Weights of a small GPT-style language model, trained from scratch on English Wikipedia.
Architecture: no biases in attention or MLP, normalized queries and keys.
Training: 879M tokens, 13418 steps.
Each number is 500 + 40 x the weight over its row's rms, rounded and kept within 0 to 999. Layers, rows and columns count from 0. Numbers have three digits each. The size before them is the row's rms in percent of the matrix's.

# layer 4 MLP down (transposed), 1024x256, rms 0.0478, rows 909-925, columns 0-127
098:488589517480408446497537476511520429475499503470492500487472521515469529545555474470553519503467527480468436471437500492426563494461593548490473497515486515482527420459499480544525477513461420520513467477424467545483494474592433567531520465450480488508473478484417542484550502472474551517444483520518512521461473393532416515483463446490496567458464544475476600519493481454481507504537
087:465489462462536483494560497507538517563442557527496488459509454485522503499530464530557557542448503464493494471486498473469454547473511462479478540468540474503459533516504502506521458550476578491419512505484511527534529524500438431556500482527568518434524533488526503586486558563492440493474449536461519547508544526513473524510487507557461521465488511466528601468504544539501594509560
104:500539447436509581459536536517519496518465496493497492520494541410484474546506505491456537552504521431476556526533576491566551522446575586580514548527425486466476562506527493487486444511461502489482509488509491499527527431489452455540463480479473527512425501497488520493455474518523527543460534494586514568443481585534495597461454514422559483495432504537433493575557500457558494498474
114:482546556450552503479522498482548543564435490558524467500478435501467514517484506462499491480488484518538441509498510464433517451478536513463469519459477516463499474527520454541476517469455479522501513538533520451415507480541587493496517479510517528452471466450529497523529470472498480529535494544511502490510493480476565500444551453485552438554507482496514461501444474534489485512508
104:488497495580491473459504537472490446471507534496513503421552546538536555455547439466559538465451602459521495460425534544560489518460545419518541456553484492506501591469495514536506491526516501533579483525459473466538518493511518511499444511398520484514565498508504525457570526449512459500446477482511537529463524546561501506571499518426490498478494548524508498476594560545562531427462
099:521493521560517445537465472563480494499498500481558492462547482568465516519463511461466465533506601515506467535494456521452430468517528468478513543467514467519523478522525490530529299493584494487466488453544449464581547464517468547533531484502444505513451484496492538497487591487488492410508483512511527526459531519544511532498485514486481553465474531438431547481552464571501484524531
093:515544450533550528468570568500511523553501496463520450518537576478552506604491537555440478486491432444524497404554504438543420477517516495483508505447452509500517541536571483529504497529590549469501524517514547510498529537504501500467511465523472558450494449434513555511532513500458470548454520530519487464555569466518472556597482509483479485534466489425420481482464495424551559464468
095:576513542446473561498514575460454591464531574459458433502455535488444471517591584500511445506475469585450432506428517509428469449500485505527472464475482489491501556499572462482471430473497539522470482545542475520445473498447556418572578463525442545536498477560518524469495430557500463468541456499484495543512500434471457551530492551555494459493504515527477509493485556537466509488492
086:449520497506533494523509365499467467448553557517481457518514491641461505548465471515543569477495563509491501517544554488490514521551501439506582475450549446530536485472491461445495516481467543540501514483474512492545549543546523512499509476524470479496504477511504453473489565453455497420465516523578552481561461434471451493497497514477513559515511445497488486459433476464532498492450
113:479364477510520524599494472568516595480562499534488396519473481525529494446448435433512484549506406446509496485477496569462539473514453514527546489465536469480461443453527544426465496468534458531522511489531511505582501435476494445511550538525591464438484537455501451525529579444509508498513505426514492469514429524481521502452470546492524531537505493424502455494463551503561526575557
113:487492471533445484501469531448484467490481520456557547476521534527538545500498566529517538478449437496554447464487463453568564510455506443531498507556475504475537477495548459443497576485497546493547517488492469542524456518532529532519492468582523521542521519527433548518457523556509570532459562512470477507531449455492548449470518489594497500535469504480538537393512503483513502518535
106:471516510473419466539570491477444499452520524469540496494430526479511481493497495391493478553530533526473497560509512557454565461506445514478498495415515478443452392535453470551520542522504514513498519504573527482558555489520470496564459476519511432455516544426520509552462475452509505459544538501523515486470465502478534518530497460583546565423455526495517425448530497522496524582443
094:550500623479489456421540487543481588504517476498504483486516403523540499485505536528468557548459538469574500549534512438456480485574486476482574522552587503501456523489463474452459512438530544485457586523494539450515517438487551425470479513482534466508537481481527453571454569453525475504562492476472463459479460475447480475499452435532547511505456457521443537543453469535514540512527
107:439495455501525427504496488406498523414470513425515497466534517529456529479498473494558500513488505470578500537463567493494431534536453514455410494442527395495577470506520481552475444548564496473564437579521516491513470492507504459475567508461487435476569501493539465398560523447499430504533450593536515521512463480495463471550615459468544518539505494484514456466506528487500468531521
095:452438465520459454461540548423526479583510500488588512461517494576516537492549503551517476472522487524508506471542418478506476489485498510538509637501547461478452462479489420511538584598466484513484561495553499479532457422589464515495490446469468487478477502501525542483580498514481486489434504498468544395523522468526486465585510566410560462507468498509542452478535530438462510468496
114:463473475553477503517519500502481500535498481489523478526484600466516520496552539451461468485530445507528547481471510496509492505472546490494474519563546586562433460473547474433506457516489415452562531452514497516529535432526583539549465590483581491497458529565512475489450555483460468454595558495473457450531487540434495479493483505520479488457483477491519489571539496481537475421523
101:511533526462524535532496514499493579510506504463512449511375548510453499500526512526609482585451493516470511465453538472529499495485452487598454547514507508534487495553484487476570514540409509540477536502402483516502533458583493489500517481517481517510492551499512455538466610466466542481535460464515557520540531502525492521526477538509582497450561452520459536531457533513447557531489
# layer 4 MLP gate, 1024x256, rms 0.0497, rows 910-926, columns 0-127
091:530469537588435502505415487473493434476595417464474482520457512501467449483488548467455529476567473532500518524515512480506443475456470491528572476486497516501539420505511443541541482523545436498541478461467493468501531438479530569545513475482429483540495455494464484472489499431520478516527493523569521476553488464544566435479525500452540503485519482532526466495509467476493453467518
099:490500520472502590449524538465559521574524564475520542502442548476460567575549548524491540524538563484475525509514548463507454515394515610524473498573463500560576557514523531556510449461491524503536431488488499584487495477518495453557478507459496496509445508494462518465492481516518469534537534484521514526454458517506469573497442605537542558549475478518494523513488490461498479518524
108:497473499446523530519553467538542447436537486504576489465465591502532474475515581563458529491564494425409502514556586622496491507465524511465424535529558529601455542476475438556508492528539544548537494536464539508581497471582447496506600557456513503561490486575449507558424491514515548472490543531511475495507410513508480531524510525489479517565485471464483536511501544420496485519493
113:504511498520454507547510444419594492513550505504521569525478420534523491479509515541458515470442560564551528512386567499536554457545526502479460511493526504547533473605490535524445564526494518484561502510567530502506481441543462463486560428540529484538473542531468569463530476469476453426517522513495500424485593491486517505505476481454519471468474497482550530508563587534486531470529
106:499553509528523534553459457544469510467465405471500487432485466461462462530504465480517524422524497569478524457511492456443474482490494567500492446496499512501480462518485507400510450462500480492480504497476439526543543522512501556514469491469509436542439496454524571442529538503514528400514529585462462483504563500490504500484458479520581475524440480496527467481521418458545518476526
095:535559503500571578409540548484445542536527465513500503529545558449450501547523436509470529544493454481527521457497493429544470441535540552540494499441543460528531564557453500470448461533582605449536522563473549572528440546572496459428488489543501526477453476464455504494506498488528505504471534495564495512513544457546486514585530475504547533577543499459492467523477498505595563506537
105:531496476466437572564564495383463536464514550456452488491504530384507525526501538518507511474472536530472507547448533498456465456482483469596511473501418540503511577514545490458514447456517530512516537502512506576475505504430508374479470459509418542530551464581509497521505483542526442451500491460502522537505503528534459549499507520515535446408518514499487507549502494508532515514455
086:488502530509528407574580460495459460426482485529514478562495520564495565531544404473483589500486534499548461512524508444519493538569548387493551566492528494422534469476526478428466487469495516558545503528517473518549525523491530469500529555482507525489582528537485453541456512466451514476453506574566563498579466487551465516521538499471520563464533501515504448481502459497468551501410
110:472562454496554517572482424480574454450515507504459530446495521456559488524531497500475473523494484501527489490526478557512472458541479472472510545476451456422444492509472446538577562446410493522463434453480516473501462488462503544456550484440553482522551481516464508473468550577482496552520527502473480445433555518462535521520535483511493577504513459512488577532513526476586484461499
111:547488540493497494522428528518495483458547543470612507490465512478447589474477505459492476510454554517487452565422563627460528521461472547496468528495501515555514493501513455498559471462490531465450481482504487456477422482456530471495514487538514446486538533489529532480580497477550475551433500548537475542504492569431532514507483515511435500505423551518532507513503461390504477472544
094:440516519582504465517479507502425537521489471434476498541517511481537519553496501484540475587530516447517538497472521519426477558510524494498451445546479493574491476511546536447561504507503466536499490490484504533567428584453500471519389501541483428461530496394456527525527498503442482448543559477437462438584433475520473444527480540490594545487515519467483515473566508538511531515437
098:553486468491507515547568479534462547538591501491498467482509493518479545557467507531506512506496452546457489527497592538559587467511481503497444531551491469568538469499531426524509566524518487489549557530535485529491548566506528533520530494462472577449483538503539498510477521501508469472495538469577520520559547484512552557532489547511503517437565502542505489529527498476432516544418
106:506542520521476481497452595543498507481481577499478514520504564513592488495496534563509507477511487495531430464456609560452548436500493469463512530583504456509484542522511457466486546551488463585549497462518579461539451466500496504521526534541501386496517481557495488491519474497557481577487547576472468458436557467520524491473503476490516497489476449458473443504532472480421501523511
104:431500521481486459477484559461521509538486493535580488430517498574501505489491547491518474425467426535465490493514473463491496468503526527504531528509522526520498529483512539503562520529484490494509526476531488446500456477589503487543530455449520469528485430488481507484525459464496441475494434521481584474518454521571496428555508525463485487457479461514530509518545467508495528472566
101:494483515472517429502466515454495466509512400404564438469487566525433468457510442463466390526488474519508518517490531493454476494460418463509557498510449477557504464511529471487488484472500478468482571459539442528491472549460447474479375518546446463495488531518528526434492449419408560524488497485514518547545500526536480517478512501543460487447531454582463486526531457499525499490491
098:508464513466479478447584530446424550557450515511537499465468562473498500444559405486534465480428490576511452475502459454583491407499551490483494469496458501526509563513455504495488527537467525499522532462479446533476439515552592491450524499474409482457519429588600427485522510537455544494528475475511523499493503472512540554510482552470497392506560499627450501555479531523526510513524
090:427469424555438418534586495575501550531491526453509516527451534450431522541518426541572473550534502480459549501475506484465516501497469489432566506457526539439485471504487473461517447497516529447475487553498520543516505510480480460486509524493529554500495535553517489535536535483474485502427472556494550533563418542493533504506505508479481419504543600470468555491510440475484469595473
# layer 4 MLP up, 1024x256, rms 0.0459, rows 910-926, columns 0-127
070:531478465636393488514452530475538413516556472500512465487503485533483418485531558502464514445529494553467496573493519456540467529468512512484516536490463494578533450488555420545516476555508472477459476460457505513589619514474437551559469444454506475508460531495438433473539541471465474485504421498526496490632519450557567538522567530485484442531440475503537533467493553479495471513506
105:513434450481407556454487503448434507528549483506500402523496497531539481463451597495485430520462430523478451545531570490552513544419562506562539464523483466528552504544465517491462463553461486497563503509547493522503487498531496431457497511552515476490522505504452499518438513526539498501513490467453548490482534503523479498464508499462401485476533525593469516490580540424487453525515
112:451530579433476503555530546487583443481446498479494521521440496416509550536489541447475533454481476450521454479522527520440591494436500574462521550510524465488517500503504475502503468528414471484511515560503489433431513497484582568492498463450527495482495413555470469562487422447558517542486586525508480423546499473495472511475571450565556485530479457486458479495461465529544515563498
109:505557455507560526565523560529523458492564484409474551467563452523539515528505493528516539450462578448530503521393558487526540470505570457473527529540491485484574502535540510489454501490612462516447478524471589516544485528490431488540547507509460484469475470535540532489472424554416514520569540455508470502517504515502580505536485531462508475472464473500570455532555523495489485485545
109:520535455544512592524443473486416479459451486525470484491449525513567479569488419489480497529406465523538521559575530480429481472502501528551530472491472529534503524472408487489529503424441571482507509525508474526539434558475521545440496498510429522472535487497488540517516516506542481418542438458479516459476513500470542450509465465476504460530486554469560517478590498416518588488449
087:442503468478541466503510519469501474518496489467499421455471505520532445564487577549464468510543530469496528504462527520470530445532550496466468557501467496499520518444614435545531535488495454521474433498527508498524558558453499536522534464516513536542569507453589526509528468564517461544487555590422474477500552572455445536493506458592483458482412515515429505526495431441498465463516
093:477562511542460519445488521413492520521546460479503480507461454502541530518568519462509449523483421488493443509541527459577569534427504522497534479505550503496509513586474456482533458494414543515450498461459490537491454499539558522474450537459483472500494531512475483486570457520490518462424543452406507516568488510500480497479490492548482498508468581531500485468557502518492526555505
078:534502459492541488452439540580477505484471473479536499499510482547482518535490534481468514417555528502551441459487558540507543487461520583447471445447490490565520577497449493503544536489455536552498472447506458551458526522473533546398469510559551476535510507438498528467518466485523520530522439506452496502435463522440471474490526463570511553502516461467477496448492452466559539550485
117:434409528545486509509494464557549530466511496489476445489492511553491466460433502481497492507468516418420499528528405586530494459461499522460502466450550467557457452493526506532455499470467502513497428464478534478489460478439523522527574545513547452448459475505552584533454477448494473573489454503485535487479489497476440551462495580478503514582573487432428551514523513531421506525502
114:417532494529550479464489535481428492492511535477438488469502526546564499502592541519510587498518438535496492411486452455577494527451439473542512473518556496471488529544534472445494516513459510520578601541435511528507522477561408504523468456521464466447399531450512508466473492518566445515457548430506514509452403482539510491514536450511521529496466443452493465474509517468517591466513
101:530453514584482469558573438464458448492484515467478506464515467543499402498499485408492474517462497497469484513460480437517548453438486482412497438465580500495453475568489431505537521521521509493448497461549573524617489510540414462514479484528480523433519551489479490528526459547475491554525450500504565512506554462457546539445520460432558573474470511538484459483459545511508515508518
106:476550446476565531587529488463441465450480452434485532515519440436467528534478561464413505427467570564491480509470455521461595572538538513459483530498460482457546568468486456496543594584513559546526500502520477430485483506496447587515421473571527430481474489488452466461523547515432488484485481528518499500505523486544482547469478444514490476554519502505574455465517536509434439563460
108:559573487450515483445418481505504492456554474460463541533532517495519531471487544507511598529503545490442509462473453461479500496429510544490522575503568462527534514526431518491488455571482509475587591531555532474493489406567484569515527430511501613533586480479557529537482409497468547488503510438500466548525452506429483461488536595534505542478489471465445443530489451482499496410547
096:548415502452553495490502424505409415463491530540525508481554499556514495482485515454522488483468454502510483458570487560518482558474508486406557475522552497515537466474500478511508513460565482586436524481586465408503472518538473516571558436553556480484384403430515493564522522526470526510482497515498455496523470509503560574504534489426511459518538554488474489435453509480472486457548
117:491500489601499510566532504493488468480549552466499408533552544471495530490540525482473455538549529470487514483468515458448479525442472524451542535556503516583437447457550498478491482506465439476622508460583435519473497512478545489526479519433523490485500465500572487452503478482508483504524546573432474466512477540487482562478504504523422480455490494534549440565477501505512523438595
100:522486489512452516500469524470502560504484553505522557563526538504487507432584512444473511507481517518463498454459523501462448503490448556584413501461523518385505516519522500453462500460439542517459451478496508563539490510475499523510532539526405473527480527494505489587436448531471538540465478449547577447541507556503504569568490573480495489510512494588557541485482478458424575493468
094:440501525486466533445533399581531563485541538461506477575487538472456495516517393582516480544562433512406532486509477521502500502505427483457473531473508508494554477495489598558518528497534453493520543502491552524493549559467503548451561538481449469562510513561514505494417515500517552520515458507542572483628489460430510521520454483511517523544475517530477518465468551488452539574522